config = dict(
    num_hidden_layers=14,
    head_dim=64,
    hidden_act='quick_gelu',
    norm_place='pre',
    norm_eps=1e-06,
    tie_word_embeddings=True,
    parallel_block=False,
    init_std_up=0.0147,
    init_std_down=0.0,
    beta1=0.95,
    final_lr_fraction=0.03,
    doc_mask=True,
)
Each number is 128 + 24 x the weight over the matrix's rms, rounded and kept within 0 to 255. Layers, rows and columns count from 0.

# layer 3 attention key, 512x512, rms 0.0531, rows 91-117, columns 384-511
[[135 134  95 149 100 104 157 148 110 140 111 139 146 119 117  95  97 137 126 171 141 126 101 113 145 124  89 133 113 181 130 146 146 121  94 158 112 137 121 115 105  94 150 129 150 140 153 130 134 154 127 105 133 128  74 122  96 133 136 123 125 137 112 104 158 134 114 151 121 104 144 128 119 133 149 128 130 136 146  94 142 112 138 116 107 149 103 133 119 136 124 149 149 136 150 140 152 130 129 129  98 107 108 136 117  96 154 141 135 147 137 133 123 116 131 123 141 170 164 104 103 123  91 133 137  82 123  77]
 [127 105 104 153  53 138 115 114 138  98 144 106 117 127 151 125 122 152  89 121 130 109  94 128 154 101 118 149 121 112 129 115 116 160 146 110 112  76 101 149 125 133 142 108 158 122 143 158 138 154 129  86 141 150 128 103 120  84 133 100 129 147  91 130 115 124 170 161 172 138 135 106 132 128 128 134 195 132  79 116 138 117 123 106 125 150 104 112 123 138 149 136 128 140 118 136 110 106 133 133  66 120 116 137 114 155  87  85 144 103 141 174  92 128 107 138 159 136 112 104  92 159 103 147 132 144 144 118]
 [157  90 103 173 143 163 121 102 136 151 127 152 126 143 169 111  95 156 127 127 137 105 111 151 145 137 140 132 176 117 117 116 147 121 131 144 155 148 149 146  52  81  95 146 135 166  90 122 122  81 149 188 107 118 112  93 140 114 134 169 110 134  92 107 111 170 139 123 130 149 143  87 138  78 119 128 125 140  94 155 122  90 157 109 115 117 105 123 165 146 129 147 122 139 121 126 131 148 116 152 122 116 119 121 104 120 144 117 185 128 126 130 157 144 106 127 149 135 170  89 118  91 114 168 108 148 160 112]
 [122 114  96 142 155  95  97 126 138 119 145 112 106 140 120 111 177 117  90 106 142 102  80 152 100 147  97 116 100 144 165 156 104 112 110 101 114 114 107 153 125 113 118 104 105  86 157  91 155 101 132 122 142 145 138 140  97 151 165 103 130 122 180  88 145 120 103 110  86 118 164 124  85 174  99 121 156 138 135 131 152 114 132 126 163 141 146  33 122 132 172 132 124 137 122 107 116 128 142 140 148 155 125  93 140 131 125 138 114 132 134 142 140 132 139 126 144 151 137 113 114 137 165 116 109 144  98 111]
 [109 130 144 143 110 107 138 104  85 144 112 133 143 130 139 168 119  93 154 145 178 116 148 105 105 156 186 129 162  86 121 103 129 137 115  96 128 161 109 117 173 174 131  82  94 126 166 222  93 109 158 112  96 164 122 126 154  79 151 181 157 102 146 154 146 139 123 144 116  67 165 156 115 169 117 108 160 116  84 105 133  91 159 110 137 145 104 162 142 131 103 127 108 143 144 125 101 120 164 101 114 123 144 101 100 134 159 108 108 143 139 110  30 106 116 105 140 136 135 142 131 130 126 138 126 118 151 110]
 [138  90 146  99 146 129 169 146 111 103 158  92 124 142 108 115 129 121 109 146 141 140 109 110 108 103 117  84 149 142 110 104 143 125 160 103 101 155 124 125 107 143 113 143 116 152 165 152 108 137 142 148  92 109 153 159 108 107 130 134 144 138 183  85 120 137 120 127  94 104 110 135 120 134 152 142 155 108 153 125 139 104 139 148  98 111 140 100 116 156 137 112 139 122 109 104 102 101 125 114 134 134 105 121 131 141 137 132 100 139 122 149 165 114 145 131 104 170 119 150 112 134 159 154 131 108  88 116]
 [111 135 115 117 101 142 137 125 171 144 155 136 129 136 137 136  98 101 130 110 123 147  76 135 130 125  87  83 174 121 135 123 124  96 124 113 150 116  97 121  88 135  99 130 119 152  81 130 153  84 103 140  92 104 166 112  99 105  99 126 148 108 110 115 137 151 166 166 164 125 148 148 116 167 134 113 123 140 104 173  76 145 145 147 107 147  94 143 163 131 110  85 147 153  82 148 142 150 117 119 111 160  93 165  92  58 123 123 141 155 120 130 161 123 122 102 146  91 134 177 145 130 159 151 103 107 157 104]
 [128 104 151 122 109 141 117 112 135 132 125 131 150 185 159 124 107 110 112 145 132 132  76 148 114 139  98 107 144 125 141 136 162 149 105 132 106 157 123 126  99 119 120 138 178 125  99 103 144 138 172 157 130 146 107 101  91 102 110 108 168 117 132 125  99 129 149  96 132 121 117 129  82  88  81 102  94 117 115 177 121 131 142 136 141 140 145  75 175 124 136 126 129 151 138 134 136 141 116 115 134 134 144 106 127 137  99 114 104  95 105 160 157 145 148 127  94  51 109 151 106 107 123 109 132 139 129 107]
 [125  87 173 119 124 109 158 144  90 132 119 108 159 122 109  92 147 123 155 159 157 179 137 119 156 126 120 144 120 144 120  96 139 107 112 149 145 118 143 122 152 110 123 132 101 161 148 117 166  93 167 112 143 111 112 110  98 146 146 123 139 103 135 112 161 159  92 142 120 140 112 156 139 154 104 106  94 134 135 131  99 135 153 111 118 113  96 152 127 125 130 113 103 129 129 110 117 144 109 158 123 125  82 132  77 150 124 133 148 132 148 104 142 104  97 106 104 110 176 134 155 132 130 147 145 100  80 170]
 [104 118 122 100 103 109 140  87 133  74 107 133  99 148 168 149 123 117 116  94 134 160 152 130 138 145  83 104 143 126 138  99 132 117 128 133 131 108 106 140  59 166 158 114 179 125 109 134  98 136 131 144 125 120 138  97 105 119 118 101 203  95 123 120 104 134 138 128 164 111 145  96 160 135 137 127 114  96  96 137 183 133 120 159 159 156 161 172 116 122 138 100 114 139  84 150 104 123 102  92 137 107 127 137 174 149 132 133 130 139 118 134 126  92 131 127  99 176 154 158 111 161 156 131 149 174 106 119]
 [150 145 132 140 101 130 139 127 134 125  92 123  91 141 197 120  59 112  98 163 153 112 148  81 131  99 141 153 125 126 129 148 164 136 150 115 161  95 147 136 173 128  99 127  94 138 106 141 113 163  80 103 142 177 103 106 155 126 109  98 120 131  96 122  77 117 134 144 148 111 132 140 152 158 130 117 179 109 181 114 146 117  94 142 135 109 140 120 147 133 110 151 119 122 144 130 145 132 124 110 117 124 168 140 120 160 105 114 168 136  99 138 137 135 114 133  86 102 110 142 151 111 124 131 158 128 101 123]
 [103  97 119  83  84 133 113 118  66 135 101  99  88 123 113 139 123  67 157 159 104 167 158  86 127  93 121 174 129 130 118 120 137 131 110 124 131 140 130 144 200 165 142 119 116  94 113 149  85  93 119 117 132 155 142  92 111 110 126 106 138  60  84  84 153 134 118 172 101  72 147 102 143 138 141 100 161 123 119  60 120  98 117 107 119  94 152 123 149 106 119  93 117 105 166 141 153  78 130 105 119 126 112 133 126 104 176 197 161 127 177 147 158 142 165 112 137 117 141 123 167 164 129 156  78 152 157 114]
 [115 161 166 139 133  97 102 144 128  90 114 107 117 133  72 116 137 165 161  87 164 133 132 111 142 121  96  91 157 137 109 169 114 142 132  92 154 132 137 115 128 117 103 102 138 126 131  73 146 154 134 166 179 150 139 165 120 142 163 144 111 143 113  97 118 132 109 100 128 142 113 119 114  83  99 138  92 146 110 133  92 152 134 155 169 133 126 124 143 127 136 155 178 150 134 107  93 112 111 123 115  56 145 140 116 153 102  74 118 126 118 130 154 125 142 174 130 119 134  94 152 111 153 136 156 126 126  80]
 [128 125 114  89  96 172 144 143 171  95 150  81 130 141 137 118 207 178 121 112 129 139 139 103 134 117 115 122  60 115 145 113 133  87 111  97 133 140 127 115 177 124 113  78 100 182 122 135 134 113 120 129 139 107 120 126 153 138 110 119 125 189  96 134 141 121 155  90 107 124 101 104 149 151  94 154  98 153 147 119  91  68 132 133 123 133 106 125 180 128 121 127 126 145 130  89 157 140 167 148 111 104 107 114 154 161 132 149 126 147 136 144 122 120 135 148 185 126 128 101 126 138 147 142 108  72  82 170]
 [133 132 146 114 118 194 118 157 150  95 102 142 169 178 118 116 147 106 119  91 161 133 145  91 119 117 131 132 133 109 153 109  81 168 141  76 154 134 150  89 151 130 159 138  67 132 106 178 110  84 142  79 151  93 131 124 100 116 120 142 129 133 166 136 159  95 103 140 125 143  89 134  92 128 100 114  95 152 104 146 128 170 103 127 110 111 100 128 105 138 152  83 118 132 113 109 114 115 136  96 114 134  94 127 139 135 140 113 138 194 125 145 157 147 129  71 109 157 129 141 133 117 121 159 159 158 131 103]
 [135 127 133 148 126 123 143  79 170 179 119 118 137 151 146 132 125 166  86 127 103 132 139 181 172 157 158 119  95 174 109 135 137 146 133 145 137 102 117 105 156 129  86 124 107  64 118 153 119 102 141 160 141 106 159 117 118 103 115 122 142 129 127 128 116 132  95 135 193 150 115 157 119 116 117 147 168 173 120 125 127 153 160 123 189 126 186 142 166 116 154 171  81 138 134 105 127 106 130 115 108 149 142 129 149 147 130 105 132  86 135 169 141 133 114 184  58  75 109 160 109 122 184  83 144 118 118 161]
 [116  98 133 146  80 150 146 183 140 122 163 128 125 153  92 138 115 166 124 123  73 107 100 135 133 103  96 131 121 132 189 115 139 118 113 128 205 123 119  98 131 116 108 170 175 133  85 136  87 171 154 126 104 131 102  86  76 115 128 161 154 102 162  78 112 118  87 137 107 143 180 135 113 182 194  87 113 144 140 117 130 101 152 132 102 176 155 134 180 104  97 118 111 112 114 146 166 118 124 133 101 108 198 154 126 130 160 123 158 138 154 105 122 133  84 147 140 120 162 118 171 126  78 186 111 145 144  97]
 [161 109 108  84 104  94 140 145 104 141 132  83 172 121 129 114 131 135 136 117 116 106 137 113 122 150 138 116 166 149 147 157 155 186 117 147 147  91 142 155  94 150 142 153 124 168 140 138 140  81 116 186 154  90 117 107 134 124 110 112 138 145 110 100 134 119 116 119 133 148 105 111 117  84 180 140 136 114 157 109 121 158 134 154 134  89 103 116 141 126 142 118 121 100 109 114 128 141 146 193 113 138 136  88 119 149 106 139 117  92 145 148 120 120  96 107 149 122 166 134 103 132 132  81 159 172 112 129]
 [119  97 122 152 141 129 127 141 131  86  91 129 153  96  70 131 150 135 104 143 133 149 139 157 164 137 124  85 115 151  89 132 142 104 103 112 130 133 107 108 150 112 118 149 124 121 126 133  99 176 107 118 152 130 117 156  78 181 149 117  85 144 171 133 109 104 105 112 121 156 152 149 153 147 192 116 150 148 139 160 136  98 132 153 114 144 144 173 155 100  83 124 118 110 120 125 111 149 106 133 154 145 106 119 138 100 152 113 144 122 104 123 104 148 109 132 160  92 143 169 168 175 130 122 146 125 166 131]
 [153 106 129 115 133 160 143 112 138 156 136  98  63 158 145 135 137 100  92  83 164 107 140 114  86 106 149 138 153 152 190 115 130 104  93 163 118 159 162 104  68 141 114 127 156 126 152 158 127 154 139 196 140 134 150 170 103 113 156 117 121  97 135 172 143 142 141  78 181 179  76 133  93 127  85 122 113 114 104 143 148 163 122 170 110 143 113 124  88 148 115 131 133 131 143 108 140 140 109 145 156 117 107 112 171 124 122 100 160  94 130 139 102 139 105 151 118 107 141 110 121 164 127 112  96 173  78 119]
 [114 149 154 126 128 101 120  93 120 121 140 150 110 123 109 149  85 144 110 169 122 156 138 150 116 103 103 140 117 133 146 112 164  85 163 137 140  93 135 122 105 137 134 128 112 103 154  91  87 115 144  94 146 143  97 110 130  89 119 130 118  61  89 125 136 118 164  94 124 149 150 174 155  89 130 177  94 167 165 106 153 103 121 123 112 110 152 142  73 160 149 105 193 124 134 102  90 147 127 138 185 146 125 110  87 170 135 115  88 168 115  98 155  73 104 125 149 134 133  84 108 131  74 109  77 168 102 132]
 [152 177 169 144 135  78 130 115 124 161 125 148 121 153 190 162 113 151 145 115 147 153 162 104 160 112 125 149 170  76 118 143 118 150 140 137 131 110 127 135 160 116 160  84 121 104 128 148  80 157 127 135 116 147 116 107 141 136 126 136 140  57 139 171 180 164 126 152 114  92 118  89 122 125 128 180 166 143 107 176 135 110  94 127 133 158 123 112 166 109  87 122 125 161 141 145  84 113  98 169 172 156 132  96 105 148 150 105 115  81  93 107 143 133 131 169 126 155 153 153 121 125 126 118 140  91 105 165]
 [111 117 186 152 120 131 143 114  80  88 209 124 114 142  92 181 155 173  83  96  96 170 139 151 106 136 146 173 122 133  84  99 140 148 126 147 139 104 113 107  59 135 101 121 182 203 163 113 176 127 132 166 173 137 179 134 155 139 119 111 154 154  95 100 131 136 157 105 139 152 118 119 159  95 166 114  97 132 155 108  93 124 183 158 119 124 158 110 160 108 109 108 130 131  79  89 178 138 107 167  81 108 150  92 106 126 128 105  94 110 136 141 165 139 150 158 207 123 103 156 126 102 146 144 126 137 107 144]
 [108 164 141 149 109 133 116 131 121 131 119  95 110 124  99  83 122 172 132 159 102 144 131 129 170 127 136 161 131 128 102 130 131 136 100 172 123 148 135 111 143 102 108 113 136 124 125 108 150 137 132 129 128 126 109 137 125 166 143 154 164 158 100  87 120 152 151 138 144 138 135 112 134 122  96 122 103  99 117 129 145  85 128  82  95 178 122 103 129 177 118 124  94 106 103 127  87 154  92 144 110 145  95  99 105 116 137 152 139 118 112  74 108 116 109 128 110 132  65 117 143 133 152  99 163 102 150 138]
 [108 145 123 106 139 135 134 153 147 168 158 151 152 127 129  85 112 122 136 166 133 131 115 111 130 101 154 131 116 133 125 146 132 113 117  88  96 115 140 142 139  94 126 148 114 127  96 129 134 155 169 103 100  93 115 135 132 174 124 110 139 138 120 139 136 108  99 163 146 114 140 173 111 132 105 101 112  93 124 135 117 105 130 113 152 204 130 115 169 150 131 162 137 144 139 132 120 102 127 137  87 125 165 119 130 132 170 168 129 100 118  90 105 155 161  92 133 103 151 139 139 141 108  74 135  99 160 143]
 [125 139 115 119 124 137  99 134 152  96 139 109 143  99  89 140 119  95 165 166 122 133 116 126 179 162 124 150 122  99  90 101 129 125 145 163 159  82 142 156 157 148 149 106 101  99 103 138 148  95 116 129 133 142 123  77 146 149 102 114 154 135 147 124 116 126 139  82  70 125 199 116 110 107  93 138 181 134 104  84 139 137 141 133 131 157 162  90 107 119 126 154 161 147 137 135 142 130  98 153 148 149 102 158 103 134 119 123 130  69 154 142 128 102 134 163 162 135 154  90 117 113 109 175 161 141 126 165]
 [118  98 140  92 159 140 133 134 109 143 118 123 124 111 154  90 122  99 163 138 175 153 135 128 150 148 143 163 124 131  89 130  92 149 123 137 122 109 146 104 141 122 114 125 131 118 119 159 120 106  85 152 121 131 163 156 112 131 143 113 143 124 117 132 105 126 106 149  95 126 110  73 132 106  67 145 114 100 131 172 109 175 118 118 121 192  99 158 121 131 113  75  81 103 116 148 103 145 173 134  87 134  96 132 113 147  99 116 151 123 116 138 126 139 120  84  97  99 156 145 117 128 125 132 147 107 141 109]]
# layer 3 attention query, 512x512, rms 0.0572, rows 92-118, columns 384-511
[[149 133 189  89 138 154 128 141 153  93  92 113 134 121 138 148 140 191 126 105 105 126 128 131 119 145 145 151 147 115 141 121 147 102 109 132 111 101  86 142 157 128 161 101 133 111 116 115 147 111 117 153 130 134 125 132 110 134 150 102  92 119 100 120 130 134 117 113 137 108  97 117 159 123 161 154  82 152 124 117 140  64 105 120 121 110 114 124 132  94 116 156 122 129 119 152 134 119 137 135 116 151 122 148 142 149 138  97 116 118 126 172 112  87 145 187 124 118 123  87 138 164 146 157 132 163 153  84]
 [ 96 128 137 126 118 123 145 155 135 126 136 143  82  67 124 145 103 119  77 137 158 138 121 147 141 189 125 107  82 165 141 107  75 146  68 142 154 129  97 135 137 131 167 149 127 156  82  99 148 186 110 133 157 129 134 117 125 117 100 121 148 137 147 127 153  63 144 170  99 119 149 180 160 125 136 140 107 140 129 126 187 134  89 115 126 111 136 135  97 130 126 131 129 121 155 132 123 160 131 137  76 126  95 113 137 136  85 108 102 116 111 185 145 141 119 122 154 160 146 119 154 134 140 135 142 130 118 149]
 [128  72  76 118 161  89 140 133 125  93 161  98 129 140 107  81 131 164 112 140 134 114  97 125 114 138  63 157 126 100 121 117 107 144 137 141  89 112 148 137 153 121 137 164 170 117 126 125 133 107 126 142 121 144 115  73 140 167 144 145 136 106 123 113 144 118 137 126 135 188 123 149 161 131 146 112 105  86 150 136 107  81 126 108 130  82 115 134 114 128 146  95 120 124 101 133 118 110 140  98 128 104 133 147 137 107 147 129 139 104 166 141 154 136 128 101 124 114 117 101 136 128 101 170 116 136 135 121]
 [121 161 103 137 144 105 107 104 165 128 138  99 141 187 109 113 118 116 165  98 109 119 142 148 114 149 137  94 143  97 113 140 116 125 148 150 127 138 111 150 123 151 143 110  76 172 125 132 153 101 126 140 132 160 107 135 117 140 128 167 130 148 141 114 138 145 133 142 135 149 116 102 117 156 118 136 133  88 176 109 105  49 136 138 144 135 142  85 146 120 106 111 137 158 124 159 131 165 113  90 138 104 109 104  97 155 119  78 146 110 104 116 124  89  75 170 128 136 136 111 152 110  85 144 126 118 168 146]
 [125 147 138 139  80 123 125 113 139 142  97 165 168 108  89 124 154  97 124 160 133 157 145 132  84 149 102 125 104 103 133 150 103 124  72 170 128 111 132 165 144 133 113  93 133 147 164 124 153 121 162  70 151 114 118 112 104 111 102 117 112 158 161 126  96 121 141 119 127 146 157 107 113 151 124 145 143 108 123 118 106 162 103 163 135 154 157 131 107 106 106 148 133 127 134 164 139 140 102 114 134  86 117 114 130 115 100 115 109 125 105 130 122 170  92 136 130 118 146 138 145 138 121 132 164 129 147 151]
 [126 130 160 123 119 152 125 119  89 161 130 119 116 177 155 117 124 158 142 123 118 150 137 143 146  83 147 151 148 145  92  94 154 172 135 100 125 108 121 120  90 128 148 102 147  92 126 123 182  94 111 102 128 125 196 115 117 155 119  97 109 113 124 128 141 124 107 111 164  95 121 132 119 117 111 148 165 124 130 150 112 114 153 150 143 158  92 117 142 121 106 137 153 148  98 134 123 125 147 115 126 152 148 126 181 176 111 136 128 141  99 101 141 133 152 109 111 125  94 147 149 154 159 135 119  83  74 133]
 [ 99 121 108 144 161 182 124 108 127 162  83 141 135 171 133 138 100 161 147 149 134 101 184 145 120 108 100 116 160 134 126 132 109 145 121 116 137 163 136 192 115 115 129 119 162 161 124 119  87 158 171 109 146 131 148 154 106 144 102 113 160 130 151 141 147 115 129 144 104 142 156  96 154 120 130 116 149 141 136 129 175 111 114 136 118 135 133 129  94 106 101 133 162 112 136 118 145 137 116 109 131 165 124  76 132 148 122 162 155 117 126 114 120 145 142 147 177 117 116 155 146 109 121 120 128 124 139 132]
 [147 136 144 120 126 138 129 117 129 119 154 124  99 147 130 126 155  98 115 120 105 123  87 143 140  96 132 157 135  88 103 125 130 114 110 113 156 147 148 128 137 131 144 132 145  94 141 108 141 128 124 148 117 128  92 152 120 149 136 101 124  97 117 130 124 162 129 119 142  89  96 105 116 140 135 108  77 113 151 146 110 114 126 144 120 161 124 161 130 105 107 111 136 116 152 116 144 114 138 181 100 132 135  86 137 103 147 188  79 125 118 153 144 126 146 112 164 125 116 148  94 120 127  97 113 146 115 120]
 [139 188 114 106 137 135  86  95 153  56 108 164 119 136 119 111 146  90 113  89 132 102 104 130 103 103 135 114 116 114 119 127 107 179 127  99 129  93 148  93 119 154 132 157 120 119 108 106 116 127 120 135  97 142 197 124 163 173 148  98 110 171 146 103  68 114 112 102 151 100 142 129 107  77 149 154 103 148 153 134 123 108 171 128 135 150 167 132 114 144 156  99 119 170 127 145 153 139 119 134 156 124 129 121 113 111  93 149 142 151 126 140 122 114 118 120 126 119 116 111 113 126 155 110 134 136 148 131]
 [151 174 131 153 174 119  90 140 151 113 153 165 134 148 147 124 125 140 140 136  94 147 147 120 133 160 114 129 140 151 133 153 183 147 164  94 135  93 151 135 132 125 161 107 145  83 135 159 135 142 100 119 115  87 131 106 152 147 143 126  91  68  87 114  76 133 110 153 125 115 121 108 142 140  83 136  75 155  69 135 111 155 127 137 112 132 143 134 152 116 122 144  54 132 152 106 166  90 110 122 134 162 139  89 120 105 162 126 120 111 112 113  76  96 187 122 103 118 108  93 147 110 127 152 106 100 147 101]
 [145 104 105 137 139  89 163 159 138  99 186 113 151  92 126 138 165 114 121 137 130 108 101 120  95 108  83 171 123 123 127 132 137 139 143 146 132  73 102  86 125 107 139 175 161 119 116  83 144 129 144 139 145 117 158 151 104 144 120 102 121 127 113 155 112 152  89 116 147 133 101 108 136  86 124 154 148 145 151  60 115 122 128  99 101 118 124 123 111 122 149 135 116 185 119  93 154 117 152 151 125 127 164 144 128 105 114  91 136  85 142 146 119 136 156 137 138 101 139 114 116 140 132  77 106 125 147 117]
 [166  89 147 135 106 144 131 136 133 108 107 130 129  86 120 107 139 158 123 117 130  96 115 138 101 149 107 191 154 134  98 123 165 118 132 138 132 120 107 130 181 152 135 141 134 122 127 154 113 139 116 117  93 115 123  99 111 102 127 104 140 148 174 126  94 175 133  96 100 130 124 138  97 129 135 134 134 148  90 125  77 104 112 126 125 128 130 132 133 120 107 138 132 116 117 126 140  87 145 185 144 135 141 139 134 126 111  94 152 131 140 134 137 119 138 110 139 185 127 102  87 140 161  90 150 135 109 196]
 [119 187 132 132  88 152 121 153 145 101 112 146 151 132  94 135  84 159 105 147 140 127  85 104 110 100  98  75 133 104 151 142 152 153 135 160 133 134 116 151 151 125 135  83 104 144  98 141 141 139 147 116 131 103  83 134 153 125 145 131 173 131 152 119 153 130 150 122 128 161  98 120 123 141 151 148 136 125 131 129  97 138 114 160  94 144 167 107 140 110  94 124 149 124 132 135 120 125 156 127 131 113 164 164 121 119 160 101 144 129 139 117 144 130  89 140 131  89 169 115 123 139 152 116 125  95 146 118]
 [129 120 119 159 103 129 130 117  99 148 135 105 132 144  56  94 132 113  97 133 118 153 103  83 147 120  99  89 123 129 133 167 149  83 153  90 123 136 136 139 123 102 130 132 125 120 120 104 144 156 113  95 122 129 129 117  77 135 143 170 126 160 107 140 131 100 128  86 115 130  89 129 163 103 122 130 162 151 102 122 160 136 123 141 100 108 142 123  82 140 128 145 125 103 108 145 109 142 127 135 152 110  96 116 157 125 111 161 102 133 162 143  93 104 140 153 141 127 133 117 112 134 118 146 181 140  96 149]
 [171 126 161 105 111 115 142  98 126  95 136 136 150  84 151 123 135  93 124 149 142  81 157  99 157 110 140 151 183 129 157 101  86 137 118 104 144 131 128 164 162 133 111 160 153 144 128 139 128 145 118 120 147  93 117  93 142 106 157 138 103 127  99 160 170 135 117 108 138 134 154 150 120  94 140 127 127 145 150 172 148  96 103  72 190 114 132 143  89 149 106 134 125 141 109  89 116 142  86 137 103  87 150 116 131 107 190 110 125 113 129 143  79 140 139 148 147 126 125 129 102 127 116 115 150 129 196 110]
 [119 137 162 132 125 108 103 134 117 134 120 157  92 121 111 113 155 140 127 115 156 110 152 111 136 122 135 140 159 136  95  90 153 123 165 132 133 123 161 153 103 132 153 133 141 106 140 152  97 139 171 113 150 156 142 152 124 133 113 125 140 107 133 162  96 124 151 160 106 107 130 110 101 149 123 116 124 163  86 162  97 147 107 142 110 118 130 133 170  90  98 153  82 123 173 109 191 122 115  85 129 141 137 110 150 121 162 113 107 121 112 119 126 154 139  84 150 117 139 137 129 111 173 153 142 112 121 124]
 [114 115  79 127 125 160 125 103 114 159 145 157 126 101 144 147 134 175  87 104 137 124 133 179 124  95 117  85 127 132 110  84 127 103 158 151 174 107 165  92 125 138 136  84 184 133 115 122  90 129 149 131 113 130 193 101  90 148 110  78 135 109 126 122 133 133 100 182 142 116 155 146 153 151 132 119 113 101 122 124  77 165 100 131 145  92 135 131 160 105 111 140 102  74 147 133 140 137 124 143  96 129 109 136 139 127 148 136 136 163 116 108 159 177  93  84 132 145  94 135 152 118 139 141 151 119 100 133]
 [150 121 113 124 139 173 124 123 117 105 133 121 110 124 159 150 126 173 166 128 133 111 105  85 153  95 155 115 122 129 126 143 102 113 133 134 112 147 119 113 146 147 160 137 111 155 145 113 114 120 159 113 121 110 113 122 163 158 134 142 139 118 127 120 124 122 146 104 148 140 163 133 110  94  84 113  95 127 157 135 131 106 144 125 149 122 147 107 117 121 150 117 117 141 114 141 153 147 134 104 140 122 154 103 133 152 124  86 109 122 191  94 128 155 134 134 148 177 114  83 150  96  97 139  96 148 135  89]
 [135 107  96 134 116 161 117 132  93 147 139 146 101 106 126 112 124 159 112 162 151  97 123 126 112 127 131 106 141 117 139 148 128 144 111 193 123 100 108 123 114 137 104 166 168 109 144 141 140 143 128 128 149 101 131 122 107 154 150 110 107 156 155  89 155  73  92  84 125  94 130 163 180  99 132 135 124 110 126 141 160 153 132 169 166  80 135  97 133  99 140 149 129 119 144 136 122 153  89 166 100 114 156 142 113 124 109 124 129 114  97 140 119 112 111 127 142 118 123 159 137 121 151 157 101 120 116 139]
 [105 128 124 122 148 130 112 145 159 103 139 116 127 100  97 142 131 157  92 152 126  68  86 133 146  88 128  56 163 123 135  96 140  72 124 168 134 141 168 133 131 107 147 131 117 151 105 117  83  99 112 129 144 135 116 109 150 137 100 158 127 145 157 134 156 135 131 146 100 124 127 101 126 124 150 110 129 131  63 116 108 112 111  80 143 125 113 153 113 126 108 142 144 120 123 102  87 103 146 139 169 154 133 104 105 136 102 128  95 132  83 118 172 123 136 165 149 128 111 143 137 130 140 101 142 175 170 123]
 [146 115 141 117 153  76 121  98 137 101 127 101  96 123 181 117 111 112 164  91 161  99 182 111 150  68 101 152 134 110 149 153 142 129 161 116 149 112  58 131 137 103 126 123 151 134 109 120 116  98 131 137 115 126 128 163 113 126 112 169 138 116  97 130 146 132  93 180 138 116 112 115 119 148 180 145  98 101 140  74 157 112 106 105 137 145 118  93 101 176 136 136 147 161 106 131 144 133 136 113 142 128 109 122  95 156 147 142 135  79 124 172 122 152 121 150 135  97 103 111 140 111 165 113 138 150 158  77]
 [119 108 154 153 142 140 117 103 149 144  97 121 150 106 121 166 133 167 121 136 117 159 100 135 117 183 124  78 100 164 110  61 118 124 125 174 125 104 144 138 124 129  85 156 147 124  91 162 118 111  96 154 127 129 113 173 132  96 108 142 126 100 135  85 149 136 172 157 127 128 169 123 125  89 103 140 130 108 160 109 120 177 122  98 125 123 161 144 131  91 129  93 174 130 118 159 166 143 153 196 125 162 146 117 157  86 130 151 139 153 113 127 157 128 143 110 142  88 128 121 119 122 132 106  94 138 102  94]
 [133 125 135 128 103 132 151 149 108 146 159 104 111 111 112 144 135 121  85 129 126 113 155 120 101 118 138 112 134 156 120 148  89 141 136 123 156 108  89 145 139 110 127 146  44 140 111 116 156 117 113 160 137  97 116  85  93 129 110 165 147 139 156 135 155 107 139 119  93 113 137 152 131 119 101 108 117 136 136 116 115 139 113 127 173 125 107 141 123 152  93 139 176 107 102 152 119 149  92  82 131  90 112 138 122 136 113 180 145 166 109 123 150 136 111 101 148 120 124 166 101 134 169 126 121 145 132 167]
 [108 147  99 156 101 167 165 116 157 151  92 150  78 101 146 170 134 130 144 167 121 131 151  87 119 137  97 130 121 115 122 166 161 112 136 168 161 175 138 156 100 103  81 136 149 101 133 110 154 161  94 109 199 145 138 136 138 125 132 101 141 132  97 129 115 116 124 159 102 123  93 154 122  90 148 126 116 131 133 121 164 145 173 110 126 161 115 128 180 117 109 123 146 126 126 135 146  85 123 119 148 122 126 109 137 145 159  92 103 160 157 176 138 138 117 130  96 156 121 125 108 142  95 133 152 142 104 120]
 [150  89 171 139 152 111 112 114  71 106 116 167 122 138 146 111 103 127  64 130 101  99 140 114 165 119 104 172 131 130 117  98 103 124 117  87 159  92 168 112 144 129 136 145  98 126 147 106 103 116 167 130 152 111 119 144 108 115 145 110 132 104 113 152 163 144 139 154 139 136 144  86 132 143 124 158  92 129  78 104 129 133  96 139 115 124 138 141 101 140 147  94 123 143 108  94 108 106 122 112 127 126 118 119 130 144 137 133 128 112 121 131 164 130 153 122 117  84 137 111 149 101  79 147  58 136 165 120]
 [163 116 123  95 131 142 182 115 106 153 137 155 126 148 142 144 137 120 147 133 125 170 128 131  93 162 143 131 138 102  86 139 123 147 115 173 143 158  98 148 132 127 154 137 172 156 138 136 149  98 121 158  94 125 162 120 149 130 111 136 119  79 120 196 137 119 153 142 150 143  86 106 128 145 108 136 107 143 130 161 112 177 137  60 121 150 190 121 114 140 121 133 142 155 159 139 130 112 126 159  71 144 101 120 145  94 145 123 106 107  97 148 119 121 104 112 114  97 119 139 168 164 117 133 128 108 165 136]
 [155 117 136  80 117 128 127 142 110  87 110 140 114  94 155 110 155 154 170 140 155 105 205 124 136 129 150 124 124 152 154 126 112 114 127 104 151 138 124  85 120 102 153 108 135 149 132  78 110 124 145 148 103 126 115 144 116 121 123 153 134 127 125 171 106 125 131  97  95 132 101 122 122 109 127 108 135 152 127 145 123 140 102  77 155 140  84 168 128 133 126 157 132 124 129 109 103 129 123 152 143 103 112 128 123 120 134 146  93 110 143 142 158 123 115 118 122 155 144 117 101 139 166 112 128 141  96 117]]